Weights of a small GPT-style language model, trained from scratch on English Wikipedia: a variant of Adam for these matrices.
Each number is 128 + 24 x the weight over its row's rms, rounded and kept within 0 to 255. Layers, rows and columns count from 0. Numbers have three digits each. The size before them is the row's rms in percent of the matrix's.

# layer 5 attention key, 96x96, rms 0.0876, rows 52-92, columns 0-95
093:120136173092098109096070137132109085123169129124139136127117110133143107100169144183154109147107081124146133164134112119184071126138121114120124140121143081131122085155125153136132116128158107098147138128118091101137100129104116169138131115159109115152094100135138140121107111111163096119
078:119142176124118108113147118134097121137160135138121125112113163179111117141106134107153085136135098132121133140087163142095160112105143146156142122077166180120092132144127122094133123153156177130091122115118107097165087115128128092099128120160137133173107120153147122092130123100183143132
072:124085103110117172123120140111162135105083129153119125123152123172126094137087096135122128112126085131175127110138133116126149135116123172121121133089139162091099146124105140117165172134093122130099136132118137125113169149143168112129131112112134109154169195157117084125124136095079125101
083:104123166153114120119117137094156114138136148145138133106118139139123122133092093111122145142116172125117109100081144119093125128108113076094114116094160129105122090132086098138121149152095153119099106125112107157152129085141186166108142115159136095155165118125132154154171107125191137120
083:166153116119153101140110119103149142121111117133130153158128141078166154140129100097182143135124136102118126093144096109150122143107116156087157154126138121151136069104149116121128115104119120106119157127159162160106157162150127141079123138148126147106090133061136165165146119121161156132
085:118123101108106148124176106151120159126107134151129151099166092137117157132091159139111155134149139108131122149119081098129134136166150135111102154135152160097172153136080102108153144137115114159129105160169125111132097059131171106158128154128082130098115158123138131127117122144103162135
083:126166087148147107135118137126139139177089106133122091148143121081113127115166145098086143108146144142103125130102108168117163123105147093140138152138094138127108154099167117131113124132100152160098124138136140094121193141111116105098093184100136176072139145131121128129131114116141131120
080:110142112147116144147181119127136084151111167106109125139165144162123136121122159167093115147150084130154172185157133139123141125145130153114068132111144145098126180133110136141141158118153135096094118116149124105160171075113155164157141105139127124118128131144124094144152135110116136096
081:109141162125135096141117163112091069157153132164121118146140119132108155112117091154169142135149123098112154120107177153128120110102133117173173152120128121121105099179162128119081112137141126127144144137110117116124164162104150161126128176125129150135084117185133116109108100126138092130
094:091082145112077138151127131138137151113114175130146100115160110134129129107132139169117113168156070101125145166109073097129067109174086142116090130099144113150110156141116125147161134108134103121137124171135093138126150112135136129137122120107116113138133133161136134142171097104139127095
082:127139092177171142094148169150147077125145110139105127154194144072118153106132116144112113116148111127121111115130146143155172196124164152105119159135150112099152108137178132141109151121121128111146116116108139147128120137108112131123119167081136170126084118098121136134118122135112130143
084:109127121075135114185173134160110108124116149165180128097155122149107113155096146147119090157154098093104132184147163141149088123165172146143122098092176133103131131112109120123157148147132107132091115144128136107138131140116107101102144103100124124124126130125137117113140102109176121123
051:175155124192135153130143116132127129134131143133175151154110110098110173087107106147122144089064095095144142139122090130119132129129090122132182171123131113120150105148125153150136120123153138085144118108156154126110094150104165153156144121132159149103143154137142133126150136149165105154
065:146153157144139102163073152140160133128141148057101152121135108195143106140119139113164168142122110146113078142124136127160170140123107072120159145137151161107114113162121146141116118167146150123127089116118127134109155110162151112090129133151134124124120115147130132156157133127148086116
075:092126125113089175108130151133101149133150131118109116109144173077144109114142107126142139105104095089095135161127119105174115112157169183141101154078144120151160162150145141148131115131145112139143138124123121165158138139094074127150146121102150097093176135130147114123131147143127106105
075:160105134101130156139161134185116149109087126089177155155108124122108111134084120131167131070098158130123147105118103126112135115095156109112099138092153112104183103153129138140138149135180110166133176099110167120139127117120117115130169113097130084119130146143125148124132119120132129125
073:121109125121106152111122122169073111114123157108109137089156168111110122100130122120122124086148106158158079144150102084168105159126167156149135149095114124156162125093102139143139109122147111105107123104149132112098158132160112123162143103132126121093177133137158099090155160118148099110
087:158155126135167107154143158133148111124115122152128119178102141128102102167141112106116145109121171130134131130104123153073147124098134097150126086146128140100184082182101086091094140153105140162118122119146101103149112140138127131098134145135112144116110171121103133109088091126151114153
086:138107125117168161142130116169117107140120126093092182100097130119117129125152160098146126136132151133150109123159120117158070095114145162113120119125120106178151141094091123149158180096147111128099136121139136105147120084155095105171157134118109100110155129161120151098154158136114104152
115:133144134103171085148127149069182132135134147136153075165145106116128121141139121143124176111152139131128103152130110129103158142136129085134130102147141111099154155138122079124051101141128152162123122105114121142115154120132122124086100161111097164120095167120113148141128093133148120139
121:118133100142120169131132085165131100138137102086115213082097134114135135128173160111148101139136124128124119130148147134145106112125105162117131127121119116171144094111139158153170150079158111098127102146095084119120115122138099103157146123121111108117155117166124143128108155121084139152
093:107123110168140170139116066148166089132126098131097179112110116124156132111141177097107132147164145111136145167153162111126124136128090162143116092145131142140158125132112144139131136088141121128130107143107088127088120130128115128169108125136097119113181158122156145146131156134069156106
098:124137160122145093145131122112140100117100116089152171123115134096092126153127126131185145102157072147152154091132118158163154091101091124128108106156105141119118121153080153140146075138151147117142132159103145105117133124114130115130141135142074124135125139175140096147138094145135119074
091:094115148120103107120130139124099150113120166131124080140161110111136158118114099138145112119095144122106162149120102082148080140139146118127109168118142147149092133121163135104080099169105149130138164074136141134137146176155170138103124110088151148144125090100138155131113125102177112127
090:130146106091095106141130130183151106122132142148127188107092146136140140157163132128132132143142120135106147105166130156147179102096160135103137059139141165124128108094104091121136132123137151150128145143106145124109156160129110114162132166093107118103123170096117116143106129107077111107
089:143149128124141160161138128144171119104129113120130181145085126159142119148113183115110137160124123139141120097122108174176143124122081132116139074133157137141126103134111104157133115098161129119085096151131118109086172117110128107179130153099124096102122121134138166155162128143095115103
089:123122133111072114115130123134140132107086149129170118123077112111102139115090070107129123149130124133138131117100098120144131155151115122134138103118115150103146150092133114149131082154168132054157141123156121167158129147095126134154133117081130123126137124144158099163055145117131114114
091:118128128115120134157126134142116122128106094103125152114079139112146093132128160132134142142167137109139124150154067123108160094099064142103137138136151160070139111123106108122142142132124139130117130150119107104127128136119143126190169138139122151180157132167120103155091097119063113109
086:103124157123145156110072065147122108114176118113130117134117109101133129096158135137153126180113107110137139147161152096183089116127128135144153118130106125154177140151102106120151091120144106084115133167155137125125098131098108117149151082115132094131123113089132105170141113099128135128
079:121125155155147148146128095182179062150117098113112163122157098136174098131134151121117141146146121124121166160146163140122112093129095133122119093121105099121141154128157153120136152105126098148104106142114111097118095104147137129161145146110092094086131103081139148139163136136151123098
088:148175139121119105144087142134115137115128121129128185139143128119125090118199128117149136130078094119085164095142130109133149108070129131132133135081150150163088117145077156113125142115120105132147109168144107170137140117151130129155111154120087123117123122104147124117079133162104122124
092:142101070108087142103185167133135128139128119120121088096181123125139118128114136134122121117154107152114137134117145152120133148138131169104116113128121124141093156145176152116079160133092140085138149072112148153165149094157140153129138120120170141116101096144138132120090117111148121084
083:131113161109116107160171145161087150111122114158118099131119128120099187107100093109107120110126161123138122141163151097125140153082147094120132150111130108153143151111149130126088101130103120122087147134166128132104136167125144110161138131135192136129106185113108091103129125105101133170
084:117100155119151116167120131144122113151155117120122130094161128088149128148088154091102121112121122167152142127108189155114118066153125147142128162108136154110134096142111129124156165151135115157138125109140117104081133058093122116153151165101110156172147115098134129159133132147129103112
093:138120146104158109120173163109206092122089119143120162091131161123120106134155132140174131106115131109122105090108133138158165116137157117120143086146167091135119094154091136103138121131159110121113145141094134134148128136110112099113158121123103130116155138116098083103082124125094159149
094:123154142148087139100139099080156093133127101179092120108125116150119148130079150142118117163140168129137101119127113168110133120144153082136106169115116113150124108192162138116092130080132123110160128126134155098125116127163157160104124159109149150119129100127147081114128149103144111147
089:127142129101139150116120116121120161135106129144115072155145132168125141137108117131077176137094167138089136162141090127105101114140125110156117157100151167147142154085134119101122144147088150180133124097116129127110104154090120139118144104169199137110106139126125127154159147109152151135
101:106084154146131142123113099140193095157128084109100146154162170137100121134128129093145111108104148164118136138124157121140084102114158172116103117162095104174087113172117140135146112127152130115087128138129155129113123106168125137117182137128073135123107121138106115124153132106127140126
089:098113125129097140181117142133107201131131128120154163140103174130121130124138119139122123109120096130134156093134110105086104115124137144114116131130091153197105109122106115117143125171088141151129136144146071136128073145099149160123148152105082117096104130141091105153134124140137107144
083:123145098138137101138100138172128127138170138158118111130105151135074141121144141119105134142133088121091145105137137126104097151105184173124147126142131161124161121095132129134134148163120113167097142067128159112160153096111094089132129128149121092098149127121182111125083105111093132131
092:146134105150114151165116094125127119125132123124110099130114115138153158118104126173075123101160154097163109110144108095089138147157155133134139150135140140132170148143162117154135107135120124153101096126137108142101159170146109111108101130164202144078138162121155084096136134135169127132
# layer 5 attention query, 96x96, rms 0.0849, rows 53-92, columns 0-95
074:120121138106074141108155136152125130112100093139133112146143148165136158151163177140090148155170138099111104087127128118120106170118115138103147153134143089121157110157103110133122112144120081137150126086131131112106126141129164134117079125152143137115096158097135142095121097192149168116
076:148128114151138144131135114097145148122081127118139118132119086174142171101118169107129144080128108106129122143152110097121159151110113089113126113183158129119093178128136128150107096151163122129132138123132143122096178123113123161113187138090150101089135152119121079130129151156146152157
084:107116142124110136121200134134081106174110113128116142126178148164122155157097129134106118106129104157144129116134126099148140137158159179092141129118131100115085129176104163137142092171138132144111112134100163132092119166112148128081118141131133111126167138128146131080129139119098135149
086:060110127118149128129147113135136142145128102103149136085112109108126128154147084131190096143158138132106091110059155116132099105152149115142128157114135110167105119143126118134106146092108169152167103166117135164128155121105121118139106130130138125125153097138119147163106155079095140113
075:141161135102131188132118089140157123158161165122129128115112149143096137104108122118117157121085123118115142148135136183133142114098122121088099112152137120136101184113109114103108171137147124088133147084102130091130132070160133152097103115143121112124181141093124150134121100097102124131
078:157160161128126129120112139114132098129140122149102150144153156192121102098121111141154111145164153134088128126146137116151100117130118176114157148133096102123066117138106148103142138080089134122149141110131109130151163157109157192162147127134122126165091115117148110136125163078136140113
077:158119175139130127116101166133124068178104146111147139164089158146096083164133145132092111112122137112096128123120119143119195108110121123142123131165141107116155128108142111097102102118132116137065168106144144135134173078119116119155162117146118147116130162105137133100112118141118133123
083:124108124180132155139107163122107122115139132116110110146120127126149135120135187130117111177078139139096171098098128114117148133157070144144147164140084101144158110140104149081148159107128117107153163154109156160171060101144149121129141129143123125145130101117124129111131133139157153131
094:115097156156156147155138121086141152139117145101124094121137128162143115134101111085072152110115174155112118156150123158090182150141118091128096140120129138101150180149183129129088131128158155134105129134130161114086137089120127128107135110138132160130170156096149114122153138126152134143
081:133063115103137102131096131140111137135140147109142096140108122129122091126121133099141117153174099109113160085151154176158137053155116142147138134130161128164105096154089136098160099115155149095160131160126138109145146099102112166144135099129113129139136096152114131162113137162128132124
076:081091110152108146148142093129172123109107124118127079109132156120119149095147116148092119141124118126131106099156172159098125145129119120115137178157138157130144143149114112110115083162123127122125137138143153127145153051116115128128115127194084143110125151091140176117139114089128128132
066:134136186134157142142126111113085100136148088103141128161137151118112090135119122107119156161150162084160108109103101138100148130147133171160122110135152113130137117150121155106144161147163168135146144115093117144120186049121125146145150113139084141130145116144125130162104151126148151142
069:132100136120120148104079100143117082105126116115078147140133168112111149135142145134150113141169107110197120112130137109110107126134082155126127110127125118169129167143110129126136173076182131144129129135157115083123109112115131125137138149156099108108199140135142094126103160121114146119
067:136086167152094147138127103177147127095135103124130162121120068140133134147120150168079129122127122164150114097124142133078104139088135152101101111141080164112121105141123113104140135143123104120153158154157111129118116143127134129178151125156171109147120149084112156124108155154108097155
068:100129142139072107100144125105095140195113131140155090106170110125104110127125133142173138156129078127163127161120132111161083101148125133151132129111126139126097160146153110129118063131103100163138120117126128179107147155106155148105117145099125140149102126134121126114155075148120131109
083:171105120168107131121096142143158111116127116144107138120055131147161087130132113150065138122142116139119122102109123115079137168109162147128154101174128156132165107116138113109082178166151135106112152169113091124136109118140141118156112113150123120119134131100113147115102146107101142159
064:108150113101139156118163108112096113147109098101128147124150139150087125116118139174160137139126100130126089113133168136152100146106113138143121126110092108127097148129087110100145075111145115131099145070132161156139134132136133144090137150054118102133092136134124114134137067112135096094
097:151112110142122106126080125130105084146123112154128129127086133134126123109117120086058114119085162125157130137140130109096113139127124165097156100147161128101204140081133124129112154130134119072138138125079101118152101127139124118148115116157109141122131162103122135157137160126109144176
071:159147128110129119084118133150113139152111134139143120107091159115097139103165112141166144108131102126128104132194109099117087131097158166112099097127100134148159119126082115104105147152118129105158138090112171137133127156172142149124081141141071124107124102125147101139140172112109120108
103:123115094139102121133118086136118108158152109147153126166135074145191124108096137102085112137119143122102146156100136115086154123137083147124165138147175129144142156159157142134111107119123130127110150136117109112114119099121127107165126115178150111133149101087145173152126156168107168153
103:153114110118118112122097123167117070160144110169136130126102152116107118094095135096093126134100176114127137117142139095116148118129162159119150107156156124104195159089167134142089123134120130076133114136096128128157134149144115113143102122151174129100135169105131167123133127112114141171
092:089138127133126119138094106080131085085144102098127127107149159072159107103129128088194129145133126129109134125136119117148132149152130149176123152126095110155140081188136132129118133132137137129175116104153147139134126161148100128143096130082145131140119089153110152123135127099097158103
085:124100134123179143173115153130107129118152158087074098136112096111131146128160118184099102144077155149110115148135120105115155126107135142133137176158130119142119121104125109145092115140154112154117090139119136161128134079100135114139100129147126155102094148098158089158136145164148130163
088:134170097091124148094134146151166133128120122174153173140085154112109143113134130116164124118169147143177072074088129091154114165107142166123114089126141150162131077103101112119150136146122164124137126139131114138113137129109129094144125123131156102121099098125096145147102124123132100133
084:141157078124146139136126141114158111141113076140141158142162098164162157160122125114162161107144108158157132127119156106135097166089084138126067105126129138148104130149123107136139137148139132117120099133114085128117176185121123124110146158127140098093136074114148165116129131146101113144
091:153169120120174140101109125118136127131136118104121124088148138090108114088124119138154133173179133098117182135173130063116133146122186120144122135112107184159123096095128109118126104117154120124148115132160130146120148119101135145125097102099155093130123138169172145125104144108133112141
087:119178118102090127140107172081085101153140102119133166167127134161127103110133135130147109175177138111119109110072132107112131134091134111168143123129106120128109153116105133122127131127106140125117110134146098176144135083084115164138132125108149134149099107142148137142150131188088132151
096:124177082153168134114141103158145144075096096124135130128152137127124156162114094152130104134128161106132110140108165152115122119154100123171123141145103162136135130140141084187124083157147176171160109146097101134100115133099106126144127090093093131134141155118132122142117130124142101142
077:118152107155136171130151135113192127135132168142122130157137102138160182122132157087095128125082139107171107141143154189117139144103112105094117133139116123123146112159130122136183136151157121134107130180096101154088118110102129088120174117120135097126126123118095134118133148149109118121
092:099082133129132134179133145150121148122101107148180154156090111118146116161148128121162132136155114153120131066115140157137146133157141111152138108121102162093121109109123178159153119132155141135163088135084079137124117126081140110125122117094109137094167128146097149140102154113112134155
094:147072144111123121140130118097163113110137135115115115133122136141131119082143112114103102128075122120117174101166121134147173159079150124118150114173165154163164142162129118097092136162148098088141159137146175137157102128107101124121151123126142131110128153107154130141169083126110153127
093:153177112105141093136149146134119131151101154147152148125142164150095144152157115089125144096159170121193136122135138084160098120103131089108102108128108131105148193074105107140116130096094138112114136106093153098134115137100149123124122095113137131116116137099173120132122137135134155109
087:106127127130153176114134144072100129099108124157149141139088100125136160113115155106131105146075075126128146180139123175143090156127171159096127131123109108112123168135152166128109129137133136130089121125143125126137103084115142146126143092159174177151099138132134145144132113109098120108
089:095117140101129103085123158161163105159165087148162160124121122099119099141107091127188131125131120115113134109082128133164120102126122164150154082098148129139125106124089129122129111156138164109169140118131149153143148117150124119138141156135090062147129139126138149170120168120137152148
090:123101146119143149161159145131174147123130147128085128116141078172155101120094130131114133125130095164103112116101139134109138137169144132107109086143093122132131183128151127165129133140100131094087146134168133153157092069092122105137110127162128100113103082139144116099154097119145139108
084:140142149103106097123110137148136147113155144157056153105123113143142138130118170153094161114126134151166130149150139100096112114143106114104153147151184115135096127076114119144108186106089084152123133115135109113136178152146133136142140100146134133161105150111103109129167122127160160134
097:115135114123149158121134122140172110131127183087169150125156143136159151120090096109117102129099110107118140101123101136163111133135089147142133072146126103110164156178149128141135140106146100113153119082103161145103080137163128113122144097115107121142117148127083133176135163097132149115
084:140151105129126179143141141106115106126098143116125137102082151127116136114118195128144090135153137126160085096130103077140077187133110140138160144122106125109093141098125163150152119125075120126158123122140143093157078112159141135119162122111127120134094122161111103129121141124130125168
083:126148112093081146092134121161136146161080138147114138116137172130057150119160147149115140141127108098122114114158147131135132115099129137103124143149142119059117185121100145162131135153166121135140094098114126115142113146109150134168146109162152119117118140158125164089080110135126147142
094:130134121142109130130153113164133117177123173151148127189140107158098126123135145120081150078140105113138099122145112092091109129127139101102095099149139142115124195073130081163136110137107134111114121126149134072129152139130161173148119159148133125135130146117136117103148130105159146114
# layer 5 attention value, 96x96, rms 0.117, rows 32-63, columns 0-95
057:142070114141151134122129134109152133148111146088113118130119132064127120120103132152148123146152104105114169113140086170096146114126164199135121102102116110146161132145155152081146136145172151132135156142125127115126145190088118109129154113146140135093109149123152130125135178152135141121
054:146118146125127144134130123078141113139166146096115125108107114152110087098153102134097164150166114121101156112140144137108154152126133113152118150132146127127144100135126165094156125161170087114157098124084156099130121140174067097113112106087152139147149087131101159127135102163125160109
054:117129133116073132141129150124150103170063164118084178126125124136118163154134144110133152163095128100113145141116103143103117175119098148136156106124160120124114126122125123162120140161096132122146101164128106130090193146128105127139170151091125133155104114127127109156167157152109116147
067:125154104089160144136116098125158154112158147095118131139156133109113117111138109120165147130085124070072130135139088110162109100125149122138104150101114103169106119169142113076172105142114142152146166119145123129138102153112097131149125125108127130086171099129155163136141108140107164112
056:092104154112176121120160100092131147149110116136126115113126124102117109104107106127141127133146151158147113158129118109131115095136117158142099129104123139092143137149151125143114140132181149114137103147112148192098158120151140133125187084123148165089111157073182131146132152152143083135
063:097157104117133108128086141116137116083129141161143056100122152130101147099149121097084143130147082142125144144143131126128123115090129118137088168108125114154161146163145088179143146137077159149122125146114105160140103129132128178105144130126134115124126161150120118087164123091141124147
064:142110118121155155123118148091146127119140140095131152129142109148126088066130123169142109103136147096103089133117097122107089100156128161126126116135148141147115145118151111145098136127151151162135106097141148137112121129193093119038139123117121147089124158115099157129130169101131154137
058:145062121119128132108098148145120119120149137100148128110159107121121117069123124124099074105114135112128152112112129147131119133090086136168154127121124113093120087129139136182093120122082132164150103116107164145100171137142094110122130178092128089123118128128150167119116092127142162128
063:141077123142118173096122134096122105196156153145136120151141136089135074094149153165113147142159158115075113158156102108126108115124132164129150139136106119120110162116129121093098116131129120119118121151127142125096172147122097164091107120084167134122141141113145134135177121146116148138
058:108130128088107143109112102115132118171137146156123118147147091154117107111151137121137103147126127110057105145117131085151110088087117119150159110144150152148108165144128118099089100141141082147168113116140118111106132129106120180084130114120118073137169133109142122129130074145122150104
065:145162131120107095139126129150122139144115133103123112097142095065120168166142142112107175121128112149095131171188140117151135162120097174123123136159096111128110118150129147183139177138139098126125099107092104139150122115156131125149091160121157137147126094132137126092142114121155088147
063:154131107101148118092143120097082144168186095116126130125103154126115124086140106159126122106159131064117120143136128101105128115128125130164130122119126125167095146163153101087088127155143107148145129097157122105100148144144095185115121125137127149143094151110157131114158105154087149105
055:132133131130158108129160111183156146152170088161110144097141126100120169127140123118121091105132108163084103103126139159152135136090134126086144071144126163105114128128145131075122110118169152099118131171155131131102145085132098116148167149143083113108134102135138130122137138116152104151
055:108147138140133139142126141078132113150147129157132165118108153129097148144105114151143185124112148079137130129154109077082112106149143123093103110148122121152146152111117131175154137093126112092086144151141105168115137125087147147113114115143119183147103144115076114133074156118113115124
062:131160116153148092153119118119114140165168121143108110138101161133097092131098134162107189135090145080070126155135119093114124102158157123160137177149121110139120110170141089126151130154073121141117117173135141116093122117116102124144114144138151137114093159131158140155130139136116137116
056:087122142121152109116154143164057134124119143153150139099147116092107169128123081106152110105158137132158141148066165095111148147112104132122109117141144134138144092113109141087104101102160123166105154166143141121129117174109121118141145104112102094114149105073122142125139131113113138135
056:133086149126137131173085104141142121108126155109130099125173146171104141134114150096131108110089089162092108122125125110137114140088144122144122125130154126154114157140112115122154095109044128145120128105104112176117097133126137126111102128127163084170151127158154121093141119099101154148
057:119147107107108121139164132118117113097106095086155119130165129122149130132131119111158127106158102200053136132132146098153132150129159131104126104155101096132115116170113156115186153144093059114126129107109154116157123113130133117138127124128121125095095100135150136145152159162131142135
064:139108149120131120151122131131131137165119161122147153097114165108132111127074115148151146142138186108122114137140148116144069083177132155143157127146135115122112151125147119106109113119066142148112133112120141129117143157123137084104180108119139142095058133138143116141142182107126109162
064:107121146107090109163144148178141118130111110149108115116185096102143143110158107112124087152150135169144115144106154123136111150073118135127124094154120110145161115089118128186150112102104106127108114121114132168098156137154133127120176180155126127105138100133130120112141098118119078105
063:077143129095158137144142112143124130134111148143097095113131117151118103130135148113114166152167118082156149166111112131096135123125142121094091107092114083123109166116133147110127048104105137140110144156150118197100163106085130135122147083138136102149132145128145137150120115135149130130
051:112142146112096149137134160112112132109083141136102135109125158145120130111172137097141132111126143136088106120089141121128110114063146118158120146140139148161118170138134116152107146109127066143138178155119143120138116121090084189103127096111111094140167098125113128145138092106086159130
060:126145157119155114135140126148142140089117129150146125149167123167116126118105151098138072152104109109196098099122129128152105093108121147103121107097163145127140163097132137094093098111074158148104143135141118146121122160169119120132168144122120136114110161126099138174079172130141130124
068:148126119133119109163122126172149095091103146121109145091173132158126138087135146111118122145175154144138136129137117116152103139071129137158126115109134135123108094095099134174184102144052136143086120139116118146089154125164119131110156129119131086156133142100136143109161098118146124119
057:123084089094123105107117109111136126152125137106180126127129144120096107080128111161153111131141127097120156156122151103134121121122121122137098171114122126155115112155150127122126087144133078110181132088162133132116141140112126119100095100087173095122135165122152125197152130146110169104
056:132092139121097100130128128132124154204173148100133149125114122139113065127108125166116140129138115091140140117142110118102104122166140166138100125145121094120138123105118149122084137112089179167062128171129112136104105166104130139151153137126116146120109122113105126137141111134116169168
065:166062142115153145134157148103100120172129123152105149132143101128137089124131141165137126164107142122088075123137153084120092137117106165112139111157125178150115136091119129091088110103168139101113112139163125140116135139123130087135086108100136113108178093138133127122140120148123119105
056:137115130153137120088097164142152093115083132131143103136120180168127102156132147132104136142155123124172104141143140102115138132142167096108104162123158111103095120122154143091086103144157177134108122155113097134091117147122151160154105105162091149114175135153131114113087128095118124107
057:150117146099124107129154103167117133093145140111128125093101121129151106134125133134158151128091125105092118123124119111127120155129174140206133111138150108143141097132160130122110097154101101161109150170118133142081149115130078100138104130135139156091062128100131100144116117125143187142
054:118136125083201143105148098126133136118180152125145123162141114112127119133139145150139139139097116102116159145170147125151123063130149108171123176141165149139131138186166167105086108109158139157140127121115120105150111137171101112089121160151117124138106130131129115118122108136129153104
059:109118104152181108115143098160145119144136111115120116124138144086121119136117093109151102132167149130128151126134131134126154083129187146123091183075140134084141171151140123095103128142140146113111125143115140114122111112135149162200153113137108127089114151078142118161097129110122112104
061:076161097134133121106177136133138103111077107113107119129139145136137140097174118079123127120143099090151152146126125182097114112074096124140078123119146158137104131127119099136165159124091119118128162122130110128117161147125143167128198133101132123139123121136144125079137112115114129144
# layer 5 attention output (transposed), 96x96, rms 0.117, rows 32-63, columns 0-95
044:146115157149126090114132072113140111148083100149134121116124095136128107098114130124110124152141140112144083099118201146137100116148113138124135172134164150150135117141180130141125080127099120165095112142136064143138124144123126159138096132112128121167117123101142165084126152142120101102
050:091105113172127139145129083151121118156117127106109112104068152136156132116070141094109109132134147105146132127135118125152114126135101115153114133171154165111137158135134137105124125105135116094119100139137179168094172127088140155111132143158071175121162125132109133125124142110172098143
047:123130158102125106122130097145126097094171108189148101178144101142109125135116112110106101096123154137098156181128120123124124105160160092133101170118148111111118134136147117111101123107155127151136188099130137119149111147142160152114130086145172138077106113114149120115159106125133166109
065:140116117132112146094138153133105126143110122126149096087122149120168101083120130176125133133163105148161100138130136146072153128131134145124153098103153171156119169139139122118117103140135129086105094158139138142112144108148182141116098152167059161133112104124143101103092156121144103124
049:102137146160076129117143130104145111122134118108125174112126150168125117123134147129126159160132128163166103088108175152077130105112164127136143120139122118115114141140085147121128109135115087119141117150128120127177118111120114158135095203135056156107108136098144098096128116153144117119
062:119130146144137162077120160109105136117118147118167110126141181112154151141121118150140173183157092117127115147130131128117139187124162127120160128138105141098139118102090152107123111170113155098161125139147108112117110111141147137104105120100093149072085120115137140122094128121148067113
063:111105138162088139123137164131147143126099127123148180123067143135130117103086140119153152118158105143160125119095129177133108105135130140155125150127158139156124154158126126103136101153107139111134109159152163158106097108077137154154104133161095127074142095111125101069111132144147113129
051:115147119130051134152147156133081145125112122144150117140075139125118133142135150128145129125173117130146123102129132161113097145112117123109126133158166163139171134110116103099153165156091166097142090140115165127138140131103149140121133111159127170100129136133101099077098155110166099092
060:108095125138096119173135126111137152102140097115107121117106134123097159095100113101123121149138098137133126109116129170114083158158121105125122155149151156140156167157113094126135127169134160095114093133123169140134124125111145193138111136173076165106136109130119116106118149125184085144
059:135113125139092139157122172119141169091127115124120097095130179119112148091110101123132107124149109130146142122128103166115108125145101089122131111121129149141158162138139106136145127145137163084131069146108146119123152108116152173137120137155071176113133115127133070134119158141187093131
057:117127120114145118098147108144115110132167114115121094106139119172181156187108098167115107128141127121095132135128110096113128182128154138101117100122097105113114110106092144126111153110141146112167161121153097129126151114142103129075151117114136102083153146170141187162127116138114131093
063:092111095135091139124121097129157166116118144128102148122131169113113145085126130111129141131129099152165133113125136194132106151129105106141139134137142141137145187156130086107138104127142143107119079143139166142092134101102148174120123161138092149094150103109120090114127156115168074150
051:146130100134153091145121115139157157141115129104086103146116094149098111181182103099100103147115146139139128116129106107108116114089092079124099137137111131136114104092115149157137156121149110128129120108124120122139169127148130133155139093129143148203134161114137155181116157169108157130
045:082140128098171121118104103156148123086156131123095116151153078106122144100119147105103162154080117117094157102117139125160136144139155095158154144103153106158110161134145115152110123144154111149131127142160167130109115130148165110141128118114123048137129105093129149130162130156113153144
057:097117126120116132114117105135136155105141119105127116114142136097134123125101131120130130163155126155129141105127141169139149196146150104159155155106155131124140150178100133114126099144132124148109139089157158147142155118126156145103103187121101095067137098126123085101121121118134060175
050:146158105140126136117129135092184151136154130195092125159112129138133085120135148120127124148103137146141120078148081136103146099097118126136128116137110159123103135125159072115135125159120124103100098160112158090120122161126122109132149141129142144174106139099124091121071182119154125116
051:151110122123106162111115180115097122113111125124169117086066171103164119114112108172164143137149147108121099130167097121097147157139156147109138109129127139115157130123087130110139124176149141119128119128140161095148149107154140121091141121112094150072075090131165133138124134133132120124
046:147110125125118134090100126150127091156125142168142062097145139170143135098124127132144131127119138091108115095140097083121136139116135161133126131117103154136155115073140134116140129141172115114135096134154112082138172121192114152086135142156134119126157124150151144153159145128067144108
060:157097164121060112127121169129151123105119102150120121156149124185093121107134140111144147128120147152096125106077156149131118114149167147159146132103154099162123122148133124115137131161105132166098133080146127104165123151120144133106127121138148086115124110116129102062135130167112168119
057:152161110099131115105138173169129091108162114160122092126108151140151144177162108151151129118133109121109135117121101075124129130102160110107113114142135128117130105067108136129107175142144137107170158124122076059150109138162110129110132108140170114125142148138129143140111153131125166105
055:131109150137124128102148116134122113092162129149121117110153153136109120128087140138160129169120077165131112112131130128176126150171110073097157135134152149115163133118086097142113168136175132117119143129100121100144134136138149166130112145079045143147114139113141090122126146139150107158
052:139119099142134152088097155149153130107154103146134098119137163128140137098119139119133123129165126130135149126135084135106148136117133128130122142113118152134109173121156106114109119148140143080127051180134166123099124128170135092131102132168107173115104105096137084160117172117168112090
051:150127125120139121180148192078100135118124143146138139146133116116103076131178119117143148099106107130125133148117114148120107087141121119120132136128179126156119063087122129137170140146109119151119153128124101105167111141096139116176147123116148116167146097116125122097131094168119171113
062:119149154132112132096112136158089082111143103145151115130058194127120153121112120143152155123157110136142164136128116102146100157129171109115131129171172138088131139083126115113102138150127128092147109131127167100157133109130153110113095128145102158074118111131143133136088166132131124123
060:124153113123076141132100156103111147102116121123118126112117178122117122071127131133103167125135141134158124121140163163090136117130132140139160100114156140144173174153132094090126125149138145104115089174116152129151147134130158144132117138164056148108124120121121084090108153101140088139
046:109086150152138136193162111113157106125130098171103123123101082144085099136103136112137110144113093153137126098099142153179102134147141133135139161151139162163131099174108096139130123174121153142098146091140156123133112137094148150125128116102146086146125119117091134106108143119167124125
055:105111087131108140160138129157187137138169084044104139093078110091115113116117121104150118141146131123129130117132082136103109089135122140133105136128147126141122146153107084160137149126128124108125126136125126154126128149100105151174155127166106164165146110116111139129104161140171148133
048:092119121133179119152130095091124183102123134098106168119103130099131139122096104136132137143103102157111117115119121138208099126164124127154126167160143141114150105137099101183145138120118116133150103095148091131118102154119122100175112149094117116128124156129096121161108139104136096136
047:112134070157099111120121115129112122106133098120114108142116132134098087116093144135122092096149132156141162141122142173131120167143163115148132137133135153170142121149120100114127168158106125101112106110128168134109205117132148067124125138155122111141153111133153130112097152177123079105
053:120114121167110142172176134092120163107092129090119137109153140153118119115098122141147112121122133161151132137122125186150109141161078117103153109126114140131140136121122109135154131136112137118108145109137142149088165094068112170130148155113100116118177120162122105138125087145169076106
051:156129140149134093159132115081101174148121107130105136137151165149121109116152137156092158159105113158132117078103169141099122107108106149131144115125139144124117120131105157140136118118117090139118110130138112117163141142146134120134072201099075093149143175110130104140122124118148078131
056:131103149136123144059119105145109125124156144171141104142151189114147154113150119141103131141134120150140111138142120122120131165113103104115136150136137158089124180078158101130096113139144152094135095149152140111111098111134153129115098131168108188097108115100154130150152152112158101098